{"n_layer": 14, "rope_base": 8290.0, "init": "normal", "init_std_qkv": 0.0543, "init_std_o": 0.0, "lr": 0.00188, "schedule": "wsd", "steps": 8100}
Each number is 128 + 32 x the weight over its row's rms, rounded and kept within 0 to 255. Layers, rows and columns count from 0. Numbers have three digits each. The size before them is the row's rms in percent of the matrix's.

# q: layer 9 attention query, 96x96, rms 0.111, rows 37-95, columns 0-47
# k: layer 9 attention key, 96x96, rms 0.108, rows 37-95, columns 0-47
# v: layer 9 attention value, 96x96, rms 0.0792, rows 32-95, columns 0-47
# o: layer 9 attention output (transposed), 96x96, rms 0.0812, rows 32-95, columns 0-47
# up: layer 9 MLP up, 384x96, rms 0.114, rows 0-5, columns 0-47
# down: layer 9 MLP down (transposed), 384x96, rms 0.105, rows 0-4, columns 0-47
q37 089:140149180105169177099144106118131048132121123116149152146085109148067130138134145106161118110055128142115174093073093183068106181126151074157144
k37 089:180192120153149092098108138104114163073155118111133145129179171127131112108147125166123117094190095120096127131096134152130157136118210178126141
q38 084:106138144158172090118152125116118101110152085159109113161175104182108124117063150084131109118155082119090162187189181152112133152166155122129084
k38 070:116079196121123209156111129129182107120118139139107154197165175122102153165117150100113191089116110133115094135148177114153102128112162134128130
q39 087:137116165177152129137155112129165062185154068114143110207170133114121131190102112139064115141164044186112105125157129131140160177104076081113109
k39 084:185154211098104136141149087113162140148149163170065155153204138091176112131164074116146113145130065121121114133162168122123101120130127168150129
q40 124:115138151152175129120134102136081070131107082149147077159081081141132143060064173067104147122115124120103142166104138136070174199154135121077089
k40 083:137149142131153097119176159123131110162159058102176143145105116143101082114150125144096126157109126111133126191138073131115110123145176157146160
q41 099:101152104141121156158132117100106159157151088158113094095182135121150124056180160048179107098121133134150166129115172150097151130100153217078118
k41 109:142109072111129161123166138068122112176115155102115149165162089133156156055167154124139156087095147089124155161082130159099095156077140181133108
q42 132:199156200087109132103136163117086150113160161139106114134101107092168105031127090166111128093124124112107123073147102090082173139172138120101162
k42 122:153128185126071140083110122135125143097139169094097101145166144056132111104179167158090133112123147112117142024107127086057157111126169157130166
q43 109:165137134114175095138153119134101106110071157103112144162070169161109116128141157123128161166122160131127044164150117139154107131149135128112123
k43 099:121119171132163126118154123178154111180144119123107104187122176116075093113153111106137168135139120108140055158175151153117086062140112093154152
q44 122:100126128146132137104078156126176142115090060129141114080188155145112131127133116150164143166175130133130187101120162075151168169135101090182144
k44 118:073136114141089166131095124056082131065095031092207131125157095149148142085094122150122105170189102176134138111087132118157154144119117110071111
q45 130:138152144160152145098150143083120148192059124137071112135199191045141085099170077137139138144148116144158106104158095162099111098139148138090169
k45 120:133100153114136180074117142097138159203098195166068141142194153131099120135129073134153203106085109139113128121120148179128163080070063100148159
q46 122:174111156163114085167113137111109207129202137133135065126136132150082165136122142150139126093148079110085096122118132100130136188093171169121085
k46 116:143158104095119111142144097138081150155167129102146097158145169133119143138107131154144099116118059202135122092094139120138141118068173135148147
q47 131:143118127174097155163162105135157096154150022106127133112156133091163162151141116120135117181216093144141150168158110117115160151069104151117108
k47 130:110111123134103105145132162144099119140136081150134086121126088113119161130091103078140176185180151140128128244138125110128178170038054155129167
q48 077:160154130120135148127165115141163084145127126162117063168184115141150082111071155127122170173154192098158129130144121139088160172114038081144123
k48 076:157130155185149151136135092142129140173172078114119151158081144120093137064146130165132147099144132118124101124015121129170162159173136172137086
q49 078:122167139103102094114100114115123117071135113121102103103156173108074108116153136118061063154161093108083125127139146166084103125091131101104091
k49 088:119099095179138092067135104166168175146142153147132118103111128139120134174121136091165115155139090103143061173131150134124138121202122112146130
q50 094:132163153115101174163192100170142095155198042118162119137105111160144130168108141149172209187190134170114105110136098151115115168069167088099131
k50 093:167151056173118149089129174129102145135088149089080091069125099070170097135155121093141114075115128068109134174098124147089129147175143195148138
q51 080:135181141106114150164138110171087131112145110117135124115101100088151079092114076154131127181103095189151113149135092145153118060105188203145161
k51 082:148134125147140103097071180110146121094095112156087099109164056111093091109106108085032147109110124039090149112120114105131151130134073128159105
q52 078:158130130138118133144138124101165068145122075171104145165114130197109118150123181126136171153117108114133090124125110174093122191121092078128144
k52 085:109154160113092106139145200051134129114147081108124149165132153156097092106158162141114115136171131143139118125123123083098106161175157114138106
q53 096:113111173177149161144191088148103050150152103155133167173034135131117112141070135127145097130106094152100112133091087144122148189098163076093110
k53 101:142192155099156091117143177170145122083146109154071172137134154149049077108126138102142146107090128160096122118166126117095143221198143126138141
q54 098:165142088109105155106109140089106073164132107044159156122112153070124144124138054149135159128141077201164142113128084118102177105108121099089203
k54 112:137089064134123107161097136153114166121110126167144152055111076104060119143137148067096096118119137116130149132149153105133178140087052115133134
q55 108:124113079118128143194152111182150090189152064147153142071059156144132151137093152122127081134127146102154174117167045143112166158079130107143115
k55 106:148121147171125140112132097133159173125102129145116120149169140083153143169167094118157123202147140106154135155112084132194142069029058113109172
q56 118:118120122151131115131076117115103095145132123126139079152121075107132176047126094039121101123163115147121146159149207087086165111129137149073116
k56 134:142115103118131144108111071179203126164113134100081080149102096091110136117134143081136087125137160111153114122126145066063150113154122134150102
q57 125:104109117173113102141134109198125159128132131082115104097144136135115112158090132103140078139155152150092155161189118113153140118139146183167187
k57 116:124079105089165121141091119174168156129165150116166119131126145156088157127085161083124079044144110135095159129131212127140176162130083070154151
q58 116:087138176159153138116141143120095153178166088114154076136144077090127089078088119079093067098148085126109132091143121103097138089159169081150181
k58 121:124124236119143168140119140042147176128117131158136084161140082136134101120126088179100069111142106140153184087124106094110193139197186104138168
q59 118:152167126182136126126118089146120100148132127142130152168117111143117178192128100125118164095140085139141041072073111153115113106040089089085129
k59 120:120129084114191124116126100128140125147077149087137129129141162143116156218143130121134133171106115158151135127131057119145073117111138114157070
q60 120:104125088153137100120074072135147176116049131117163089136136092100130141107133125069152164127152124110114133167066200083140136181124061168104137
k60 120:096105047121132101139167086147081132125058088051163123135124124121144086064143163107101076136124094137113118171110150124165086142104117128113097
q61 141:143123137152097190065118095123156104166116139110103189195142140139185200085188092160118111091092099151114103119148177103122130132139153154125078
k61 133:172158138163111148064090095127157122090124144100066162168155116104135111104205119162152163153160109124109096168164157058114079120114104140109090
q62 115:111133073133089166165122122142126134141191100103134170114137173164070129182109145045121071104087117139095117091160155169112132141100164116099124
k62 115:148140053108191086125148134144164157133175138118144163075134137157110169151124177147178148103158121126111165077162138102099101196138098074179044
q63 132:110149153168089079110129198131109070106110158166106122120111082086134159157115118159118188145161131096152132123120089139187135123122112163120157
k63 125:100108182141089115107055199135070086135115217166092130131090124109134166175104100119122124113077143136146127110066126159163173092107101168135127
v32 107:148096148139164158073155091059120126166150113094134130140167111191172126131082134099104127138138127090176108113154108109062108117127136114133105
o32 100:118183144114109114084126158143138134096107113109124144160128141091094062123133112145089138138158122178069128115221139170143161124133142114133189
v33 094:170081114073109145135060111094110123117134158161114157141093135161130172121114100135055159147110159150122109123126153107107157153138046163081132
o33 093:136127075159129131153111168206118162143172100158192118153091125132076138092140161113161124105118102104088160191129115104069083128137184108119106
v34 097:131085112089128078168181113155035140109134135106174176096110159104128146136155098146183111126080183150154113137142084108160088084115174170076128
o34 096:119095169108103162178122091134171136175143168169052135154120127139152146096144160134132115129108113133137166138179182083099156131133187145157074
v35 105:106133117118133157117131095093083091156156094142171068132156097142114157200112137111115126140159115101096103124139167130112172150097167137113094
o35 102:140074127094153120055160127127141134142173102138114188111074171118123117095139085098130128104102187182084140086135117092137136110096105150100180
v36 096:154169131130118168161108135129127106114106103178118131177160199067186134184175105193084132148063143126153143129158108121125099138154142153132072
o36 103:122096152058141123142117132112132172139156100129136147114069119146091108104088163138175128146145122154165119164126133175149162128111151120105119
v37 094:139069121134157110153122189131109175099145093185182156092158158096122115116140044114167111117123132154098164148159115122095140195110088171114096
o37 095:141071123112066097166097131162167137124119150191069125181097163125131222115160164130102159127110169158103115112109106062168132092079112162101070
v38 104:125180138094142178151107134173145143124100147196095171155112121159062147119122164160157105126125128113149116082146145115180139148129089102145211
o38 101:148134184156122066129142072134142150103127132120106070186143116135157096144139150072172126171142126128135140110000124153113149126135165171100104
v39 108:093105111158149124154110158135140127114120146082158112122128150167063162129177157119066157165141160141133108102147118096102114134159138130153113
o39 112:132155128116111127155101167124071149131103131167141085082079069126110156113056105087103126110171157121100179110148167123106178177109129156125127
v40 110:200160123078146151129119058140114161099130135186135119145169191119086085127140139161105117127142135077126148134088135156198140155119095106073114
o40 116:112128152111099102102187104136207160092163107145087136169075121117177109137137182148159128150091145154141086076038127150156052131156159150153134
v41 110:149065156120145134083092058099123125111136130114153104105074117132092126124167142156058117111130170131158109133135136086166109120092169094116100
o41 112:115146146155112167156137163126170125124170135141128134119095131086091087073121081089121148150119122200066196122166155138107084170134108171165137
v42 096:137145125103120142089136099115172091133101102129126116153117152141189130197146164158108138124149070106179144112102152134171105131171101117063176
o42 094:149112118129155113130126122140135132099142104130154122182136077131131104123125135095165147157103158155105098104098126187129159152116076089153143
v43 107:130162099030171139115142082095142136135117146090130173145177107096105106151110164143112113147170101164183159113137157163159132136154073149197188
o43 108:120143191166155138140148102152089161137096127132158089109153052154174109196197141131118164106078136073094067124081078109158155095149144083067159
v44 107:084104153121136147097146182104081149181155087100143142112137181090133125145145093152166144113131152143121109142111130120146112133138191124132185
o44 101:115082132152134134154137115152158149120088144135102088108086098145132168115100157103148116084115095117123145113149153111112168132147066122106045
v45 091:147119139160121173089150159064173135147146139094113131173184080151158077157101151078089155155096132085171154142163087165078169181163132087207183
o45 094:127148139168146155105093167142087087128092130143190111097135116119117126167087126119127164145198131132129135170159150162138072101072106058039206
v46 091:101148126193146152103142139064082105151112087126116097180137102133113193130186139142096091143130103155171116134170133081066133116167180104081133
o46 092:153096094067151114156139142152099170119169164121147116081064183141168060128048140128158122125113120103108129157173141176108166173124163136176120
v47 092:103139147111081113127141148179124116174123093177126105139084121095114119108148095154087148125090138147141153135156081129140138161126188165123124
o47 096:129079160142114124156087126139128183152114181150150170118126173091069130089119114153152138115107055161129124161162199112091119077110120113111096
v48 088:075104145145178132101092152057102131143155097093146138130156125101116168091103081150120150132144074143135146132117116128072152126082104113109100
o48 085:174142113102087092141121187213077121087133162108144089107078142102129179094127104139132127125092134134092096128143124134151085150127128131153056
v49 099:078148171206131146080151138122087142118150098166104095102109155131079096109184120094173122109139111116106116145141128140122114123081206104097109
o49 105:144080116099069126175154105124158114116126136090099116150080215169141182133087131169137091120148128125145148123127129102132118155139110197132104
v50 097:115165126098083090135163143212159103149119128111096081134098150058149080151151139150108196158117205134171142113159076144199089134149193127111122
o50 094:104138161117121139189108079086143145132113124135116185093136108153085114150118119113157122138128117139149127062143159185105116105109158092143153
v51 094:131143167161138172165163152082085160091160099120169069106153152062089203124136116074132109142112108083095079153086119098126116113133125118104136
o51 092:169106104134129137115128128110105080086126138151118147137071118116179135114054143183121037066073109137122129091135174096110101172140101140132099
v52 098:102103142112163099085053137103172125082123104081129155132112118175105107179155126150143136157128165157106172118156159108158108150133119136188116
o52 103:118162083149150131149152186155147137134125111143132129105157102099119107118152127067091173126154174097096108141156082160103166111126110104114150
v53 106:069061142152130126076156161084086112182185137108124206141078115102180114144091084162071120136119154155124089143119145116092109134067085116126095
o53 110:125144130127126146142082140154189099116206122179116152089139190115090171043154109075200126108159035172145184183209160121105131165118118083113073
v54 095:070059158098124093117172099095116120194113176108147107111122124113129114115144175092163122117130050131087126146062159147128146099131140138134114
o54 095:140176108217132156125123129100137071126170111133155145089155117163141136130146078191085047062109128074191136172220134091125102109168131097148163
v55 106:060128106164136144110079124129083115156117111143106107167157142180164137128150112131107066124105171146175116101110129137086126168140165124118139
o55 105:192123147136134103157170110147146082124151109170170139067080129171090147118097185104150160130113157139127172177099132128138152151095136148119186
v56 087:132125135165131155162052071150113148077117110138158119107126234122065156156144096095173164109094086098097101155109161171108111154136121142094157
o56 080:172105132109119097150157144101183134102105111104069098174125096109148160067125154136112088137092171147094185112087134094092106165108069158146122
v57 101:160124136130113130127109089198166091162105137098062050147149103114175107113127161114122138169122088105143163128169111186173136131134108117134128
o57 108:138143117105146096158139123080121078111121130123192186141147154130126089139146110206119158111137122114177084116120087177127048071127134059102218
v58 106:119106130141111063116137111140115099147108118047170177115102137213112171157115093090130146152080121166106117140142136065150162144145186126105132
o58 113:131109126140136114196133170096141118149159169154119143162145139074128164095143096103135090079135123110109142155203153168072110102078090085174130
v59 085:090111160150135182063094096088089101189124143217128106120163128106189109103073114152074124112181128109108134121124120150119160178184077132094059
o59 080:173126070120084084131096143165176111045114034122154144101117189154103131160153117141145085100117124173137086153154136148143097083114145115137125
v60 107:121034141175150112122091123091090149130129136095157191120139101175096085121111088150096109129110128164090178129119139103103139156141109165206143
o60 108:129127096187121165152105215173141161151123147172121098139137125125079198126157136028091136125151169126105113218190127104147113103088126120111127
v61 106:109090129148118160129158180102081089134164129135140172147146122091108171119081114125129123101139068121116120139098151172044157113063162146088085
o61 106:168109106108110138111096157189096137091125124165118109091087140121117184053128069170133101088096141139112138192161156066126172148116073162146111
v62 101:098099126115088138124144169099106131205132139120148139141105146093152122122100147106079086087118087060119119147092144123069134109177147140067151
o62 094:118116107174130111098117079151102150111116116150162107169119171197150159118106139150119092094099082114135137187153156131165130130162108124124109
v63 096:137141133082121102114095126117148107085091170202104116115126014207137162142077158169122118099130120080166115124133134128121126160141068135195158
o63 092:099178105147158143145090125170141118138092126045162136103188134094114064143178122085088123173144117142083141205107121105128188092154112110110146
q64 115:117185159149133167098113071157143124082081128130062118101073091092144073126129138142100113169088144130092123120191129115169097106107138114162162
k64 094:146098132089123156112072190117123162160128123135144114133124163174085109156100075127174131162155153157151121097175132154094123049182106122112149
q65 086:130145139094078144101118043109138109160112169181146083179058126122084145114117159103157106151143092120165167128109157137088088112107118113073171
k65 089:115109090104193135042146136097115127113160058126138142096141100181108057096159077209076083094119142068085068152165109104157136116126136164144124
q66 087:113182147134076135114085089157180126135128193151134087153089085077099092153098174079109129158133139069147142092137122141109154119129098115109191
k66 076:191086087099141128106074138078176161141157148148085148063145093139150080175145120138107053083128101111088120124141122159140167132171134148131186
q67 072:141107127125131122176111107076116111190148178177128130128162086073140119121124135142159196123113144106094092117087084169099154149157097097063117
k67 087:083139103074124169092163157152087083150080152151190167101125136071176145120119174113124174130171076083167178156067117141098153213119095151126136
q68 108:124122121165122118134124097226094123084103066066118103141199143103125158138151116065030138144125116137088123130164174116086117151134154076071111
k68 107:090119098101144143160110145158093146135166212198111175117125154092063126089086083146151158173172168124115159148110071157146133149095124124174181
q69 104:108164087136160109129136127161102083174149137071118132117119147123201134106162123118205143172173094151143167133100072168125127157081104116117089
k69 105:166160083140086122107098146132182105157081149163156106156122080212106172124122069129183091143067154184174141142142106083117106094132042116131107
q70 088:121151132143116194161124151185143168107094163146089081158082106110120150111048128166076137111134150141179147172111154110117132132180153191121113
k70 123:095121112133168133085077086182181150112165099148116130118134125122128054174116116091133143103130126142161133115127095131115188050125134100149185
q71 101:098097055116115132101123107118143173085146123122113140102106188087112079121179116134178114165142076175166125060150098080132139097117132101103171
k71 068:111066034156103098089085157127161130178126142130151133087150111111201150151100098107193170139150106084159173108120078118133174126135054064125160
q72 102:168100110164125098152163121087174079146103111120128103140121105128157133059114066111116134124168119099177136158156041125134184132135119127119116
k72 137:107153151209192088148151112200165102145108154097171101154152148100082125135107178090140097112170129095105115136124170142117061186073151147132139
q73 100:146138138130089094125123108177121158120163159123132150114149098120124109193100144159192051159103128092112131137129143141098192077093140116152123
k73 094:122135113098030167197116072112113137125130085136128102181177093125112123104154184103138105135083081193112154192178136116104147119163120141123083
q74 106:126138122119079127167102147121095129140183132083150146082084065085145170072059128166100127123147048046103104115147131088090072145167131089112116
k74 113:178154094155079100122101138166153099138168147084058131103141133123173099144153135132148090123133155094181157121139100138067156143151095096192169
q75 118:140122123110121094101089110110150093072117085203110140117209127193103140165138131067200139144155124124089112164115146129100108136134110118133117
k75 117:114125113099094081172103105140089124136087076140151103149115068147107158134146129111140160217141124159149093145067121144150092229075119126174101
q76 106:152088082155102076061093111119121138136110069158132134166105155161170118125098112102171093123163166177170155126100145140147174108091135099103125
k76 108:093112105186113077113100131054094156191110109174130108099131116154140151156124156114158119176203074153112155080184157098100102105153095099166136
q77 102:161110107186147140110106085178123130101121197134150140203141168101125172171129128136162094113145149194135140144173107106087158142163158140136165
k77 102:105094185165081142198122185171068134168152088126110157130145134091081092128149114085199175146108147139131113098161103135163142146099153118100087
q78 099:094161112144093090130106181097137087101065077122131120152118130112109096139100164135120197164151143125155156114108164059086080120135123139142115
k78 105:056077124151146105107111105165095151104103092165061170151133111129191114076135074108084214169094191172113148105075112112115105145126105134105144
q79 108:100130115159122112128139125203134136129117173131059110156068099066173133155211159079141103169150124151101123172147097139133098119138125155142066
k79 105:100156077131111119156074057163137139153126148139107157168058128170104081156071090082145162119110106156132104186105137134169126166118168086180134
q80 079:108116137099098124108149105156095105124148125096186102153138083063152093135159175120184130138083093091152136072144161100106156139034124101161185
k80 098:136158116145143144057053122108135139081189128168087131151115134156153091136157099112162094147110113108142071075148112129139136052121097114125188
q81 105:164087125115132111149109143085134110169152133193141114124164158128117186100130148126131120107140123123150140158106082141109146162129163159103107
k81 102:131145161147116073174158081141110105120135085104144137110111108132131109122142157111121114128171095090086133166083125119116131170099110176188142
q82 095:155102150109140134140109137081114109169136131197163141133179143147168165078146111159161152143118123115145107180080094168156184131103127183084103
k82 095:164176172130136039144207124100128077122113103108106111127128131145130169110121173131122114072153092088118115161143160117114105180100096161101150
q83 101:191093144097123102127139134105120111157109106186136144148141142211129190130111095158150134108100153101117132182112094158156125137130127162105067
k83 086:128183187157098073125219106144080108159149100116126092139117176117115149117164191117100144099152089111114114117120173150166081201111131148102128
q84 102:148130121138119079067155129132119081069119148202138086141106117114056104167101164128135141140048136154117113129116147157123123127120217091081168
k84 113:106116130113150117144146110108110162124084185131052149135126113052078104106197127122072166170187150135108148099140108101131125165107156135158092
q85 090:110120085131127139060083130154122203057111140076182126073153140091123126140179126131099128130147084199128100098173183075112103099125113117139146
k85 086:078094082139134163130091151139095145141145093109179175099150114109127088162068064113132130176148177115120151158117105138133193107167095126168120
q86 103:082157096158113139126106103111178190082102095106118156090182143080138095123160111126153057152135085112119173124157174114141124100079160095161164
k86 072:097086089105118174148134108098096118123116138150159157163148080123142170117106124161159131161107161147179122147136095071127209100144091120201118
q87 105:132209164124151093117115129158097191137131138112076127108099113117132091095085165073092108121131139110075103112155165132156138141129108099111149
k87 129:148209200136137112162129146138122158126141140103091102105105128139122119097086194133120138103132062153111087093116159193138125169142142120179183
q88 110:156075155143147119185110188120115106181140108141118164146148136156127144179096162157132156100184100198081127174117111197098118170128112141106050
k88 070:152113145126097144051137159141095139165178127086128122139052127121102108116127150134131096251113104124169147121124112143115121155171123150124125
q89 101:111127122165131175108171082121199080114091118147135160133109122109149105130149151160148122152087123100167148143116132102132117131110169124200118
k89 106:138110158125143050116122122109102129162097124112129141115103166147155112150151175135179118063134176154170123153115131114156068193095108104104122
q90 104:135144138063181085166093139076075143089101123121100113095132114151181141085108082112158137128127118094079071128130099137140097149135131079080140
k90 103:124166118111144142130141131212080115123138181097235076167140118128084139071143131136131101131119166130152119199091132111112184137160146135164129
q91 105:166174096156102110131073098095111157064114168162122089136119138142094103117106129152145051138113129140152136184165082095109113112155098139083127
k91 109:088150154206069082124099094157097154127130143115124134111100093128076142132098134066127134151116157177126116122142133176078169114115176120167133
q92 103:150240156146162141129146122160120116173183160179144106120093083085102094170118136064096160109116151082078177121147174159117147173146137144130136
k92 102:166167145106143130193105084114136125129136080119154130129076106112182146091088152097106131091143175147136109126130156175098111117130112160120138
q93 098:166126199139163179112125084140152077169079075128112122153103140151167132096073115127083127129101100138178153103107109129146098136136113075160168
k93 100:146118133112189144107177189140137132137097143100163102154137138177101141121180114138146108114107163182149158077147143145178124097146095116154178
q94 110:100045099132092098139157116136158097160154127158055130118094123123176142136144134126136096166225120209148151140165180106152110106089145183125097
k94 110:084114135127104135112131058176186101168157121161058120086145130160155100167101099113172134156116115138150131164108097085181103122075148125161141
q95 113:068075146141086126138131113110153128205128123116120138124149170121096055189184116140129164176174097127133107178148134118141114065119064085165050
k95 120:109068087106026165136148042147128121120122109119135088147110153150107118134081127140116178110106134159123142147124150161160137120121119101131161
v64 099:162118149088149079116103076107142116179121158055140049130156144143110154165165135073119158124151096101113093124059134113127134121157103098083135
o64 098:075092113112086112118140159108119123098165107162083159146102152153113182078086112173180107115157108176059105085130114125146095156091122107157096
v65 102:060094121080141160087137116107123096118106137153162136123174063161127151101118136087073135163130096102074069091151159088108137149105087110125142
o65 104:164138142174138146151152162147113190096145208147130124104105130139139079150062110107161125137120106066090172057078145132137113180104146196123141
v66 098:158125118098130167146075112139131146146101084115080148134184105123177093144112177164083128092108089165112152089084143182061135140149061114142161
o66 096:148162115116165069158145135107059129094158205154111161111107103138109155071165155158115106138141130130043133090077132131146178113143135115148177
v67 117:145134147145089162150115142157153131106133090114133133121165116110070168181065127140148106137157170144164113150150165069154157174130149108149147
o67 115:097132096127128126144145130169128108127175105138161099145145110153163140122117101140084042075109128089182138114123104101071129125094155212144163
v68 105:147102132139122073203133134103102070109127091142109230147086133210139172128144096102123165120094137165122141120115163166168174125128097092141136
o68 111:105184132094120160069155130141152147139113112082126139127196096103170172147164174132148120115125138109116107163097102119120077118110094162107107
v69 099:170075146072089176136099131129109113105144109152118169090178102163125147153130095154124083173155138176116102118134101140115125095164129113063099
o69 095:127148098103132189095178073090109126146107139134139149091111077163123065136103128118124171041151112130125174076065099072163149155121070166079148
v70 110:084150142124150158130157176139133159081139100116120118119110238082124098128114093154081111143128164135137111129142114142179103139089177168159083
o70 112:174111188162131111160129137060159152139147103115081115184094085112135103144108164117145130122158162126137140121118132117149171079156139103151124
v71 112:162107120143146166128124094136134072155113134128146113123134078150209168089137154167160172144139110080083099126162135142130151125159096100103143
o71 100:113116038116107095141083125141133086096078148127168102060164105147134123078138099135127138139080150114175057148167154124132086123098093143154102
v72 105:138132169074117108144087109161119144108130129101115142152138140217163091088049113131157214108157047118112210120100095112140125105119105139092144
o72 110:135114088132172147161153166105093180163155157128158106159121142157155136078206119129124128077169106196067095132109112158130146130140079172132160
v73 113:141082142073106109137097108154169192161132121139095124139134094222069100185146154132153117111154078059072142124162094129061160150098118114128133
o73 102:106144118106154101099183174135092100141137150135183135098147156130105121108190153155114139086143097147163089026079133161122157155122090089119117
v74 098:111125065136117173129114125114101116186133147100124165128119109093175144143087114077157103108142063138097153120138170121075117116112113116074175
o74 098:120158119070168145148158153140086140065146178108123157107091027169125109110113133161107083159092145139068048109169158097140132106125084141157167
v75 109:068131170123104082133127117104089148137174103138100149147153183133102122157163137166162167099108127158160067138113129116085160129198118089177117
o75 109:145103078133095164076183094173137139100115063146150118084155134113062163118176174133091185116153118142134119155136121179113093179188087133120111
v76 110:147064086143079125165133094103118132104089142125118172178143137176102088127127127121035138130131150148133150152130107111142166177182145138115112
o76 115:073117142117178106066217108152122157151106117169123087161137106121148124093093099082182108078148091122062133167150063136105183114102102176104127
v77 107:118120094104114126158143130144111143109147127136134159106099175125132152130096142103010114147093056153055133080159085090107154146136146147102116
o77 105:150082142100146145097128097144106186183101198186149120155124093124114084183141128100130157070119142135181142099119111120186118117126122106137111
v78 110:183189135108125138144087217116102123159137155131117136123058121107178148122124139128145157116131099069134132138180113076152129122172159106106100
o78 105:116072091097056113112143101138203099141177150136146113112177139164093146171118092107178124114171155140119109118105137118102107061099103103216123
v79 101:130110142126179181119117050120110115070124177145093116114166160107106141127124100170171028149113175120175096112084178081204108114118164146162127
o79 103:089088206129110093132138133024190134099097122087132086122087115131137112160103140140136169159071140071198144135185178134120179163094112097144168
v80 091:108124121100124119078092096126087146197162149165141231128140132179055117085174091098098146119090138182135176136100078126134121129120195113094119
o80 090:152129127114151157148192104163188169133093103087141125121144120140108140160126106152106175096161091064154137162125128116126144111163045110090091
v81 101:158156099181147131170106149131082131137132138127074138125124101157146145146124105150132052119180101160175141128138092149165103113136112122137104
o81 100:065101097058160125110132080149127133180136164091106120127116098121129136165120070113159103085143178113041162139148108105110199096109113134110186
v82 101:083143093170062142122204142115122129184119100134127174142108110133168171127168124189157127153143121132084102155169108103058138176116135093190106
o82 104:143103088110128149121153123191092098078117118161149186053121067101090071141116107104115105134161150125146101120124151150140139148148124181093128
v83 117:140209117145110212125119114100125132123108170160147159156120168120113102148139134116146132123185116113115150100139106144181111135074163149084069
o83 117:071079176151147107117125103156165091105183104137121100123094101089140115095151139119109159113135164135189185018172102074133159105189152132136123
v84 115:119102100088128135117119124176149110125121098152150145150162161120111110090129117142190206114079174079120133152095079099124119129181106128102094
o84 108:102136134146050148126147168135124135091148090153118138133133146196131157075200127087109131190145088091162168143055126158151139149147161185093062
v85 097:144130144127140172099180160126128088127088164139125132109107153078108117109130136182162091129107130137070096137169132162104115091150065162118133
o85 096:055098103131134094163087119121136096167103135105074115139126138154177107108149158077098173148095177147189114136093143120100103155150198180164131
v86 109:162137126139127115082155135079105102163123162084135149111137088151054191154151071105112150128121139154104094112090156121077145122138134112076107
o86 105:097191093115115190139153122184126163113116068146123174089118120122190113169091142130105081099130148146097159021183109114099094165139098213107148
v87 107:118129094154118114102162135084121090150116108186082105120126156155083168194186128109124148147101149084095143105144162121098118151080119079149128
o87 107:140212118134151104134161133178132143130142098137091141140130087114122086143037106104133116133122103167159144179157175122131070176157180126135128
v88 101:132209122079064084100099135160111116156105176052123142138097068119120115163109093149077115087096083186145104127133119093087116148094147135129139
o88 099:149144112118137159116139099184148140110192117224134123125129112159125165194121123167101173133104130176116173117093093173108159117193127159122143
v89 112:074164141134147147099138116110160133110147103151143121153187075183115172164133179100157071147111089082098042130144143111111129124144156091215186
o89 116:130152146164090123151151136104134090090119203113143183069128123112094147186150116092122130146155157077126157126115111155113084201169126120103155
v90 107:041127101124143160105079102167116091103096120070092100142116126132167144095093092170115128150070135100125212137125103177132073112174205112146107
o90 106:137093158088126160119137184078094128090072143170108119144183110109161088168161081105084163195118198122125159216143116195169118123141148130113132
v91 108:127161116119145106142114125104149088131126128119115047077118200047108186164155123122112111149125152097133141131096117158121093110170129116112133
o91 112:139112091106105059103086108073124099111110117146072155141095115093118126158101130085134118121061144151183138212148161118170121155103144079153133
v92 109:137126161063087123161164179173173153164108169090104102121075092120145103120120140098095174144163151072161179100143144126128104158097161126165126
o92 110:155113104177148114104090132105083127108203101154099109128171104110117092150131153118172105140143092195131129105118154179118193098060164112155109
v93 119:117108137076137122136133153161141152113111078122170079114110137130093109093100156174186158151110225042155130118128092113154111134086148171106078
o93 122:179137175140052071131105122107111158101106087174095085133144171144162077140132144118147115157087105109158127064118161109134189124115131094142123
v94 104:143130102096101159172184131155143103135080142132115143142124207090155112157133065167085153124093153194137078142089133136096100141144132153112097
o94 111:109101138126067076074086151083118085169101105134108060217079085167145137118107165111163091088133137110149142178067089140148130130163110142072125
v95 107:137133097148120133136139185099139100155137160053130099166078106126118127169106167126127157171084112143157151119115133165094112122128115145142123
o95 108:120156140098125069041177142181087097099093168174080097131122119109112163103089148096117105191127157099058171134125119143144135159151106085121169
up0 088:124134164050117116159121123136120102101070106149104109097154128134130118105116162159094072115138158153153164128131178100115146130197079098117125
down0 090:093135063138156155086126126102144131118133156113118133145139115141118143168118041055128131154155125070090144226113120119188125130114102065161120
up1 102:150159125112135122127127131129083131066115185140062137142153118151107121111159142139150097119108161173180112138125150191168101146184056150120120
down1 103:178114151114161182111140100165115068081137114194103140093186083115136090145121156161194125135137052137143127130185104135121129125183142087131078
up2 091:138118185178142133144136110168146164154045105112148122142220098117108143126115102149127099119183123135106112151081125151133130177093164110155116
down2 085:100153145160109134107123158156106152130158212117125163116092150034161124192097159158106099113126166132179152144125076166143076102118165082127151
up3 091:100116118146179133186171169166095105163129105110102123138134198157105122153094143170142145123159136209128053161099073112108116136111098150164137
down3 085:151131146155186112139112112083121183121133200139121131139133101135170075063131078082193133125068107107154122165156137088107109092086172142109156
up4 105:157131172117125106148127152117085116113137201179075104091117107165181101146130165124110116089177109132159055154130134128128112145041191174117129
down4 109:146098150121177134150110114146129117068168091128140144142124128110109113167118152167106093138142148163094115193143175123146119077072130057114180
up5 088:171154134167178147154147084123146135100105116065105179097177136061122204121110152095096148189156115111082131148105163144146126170081082115112156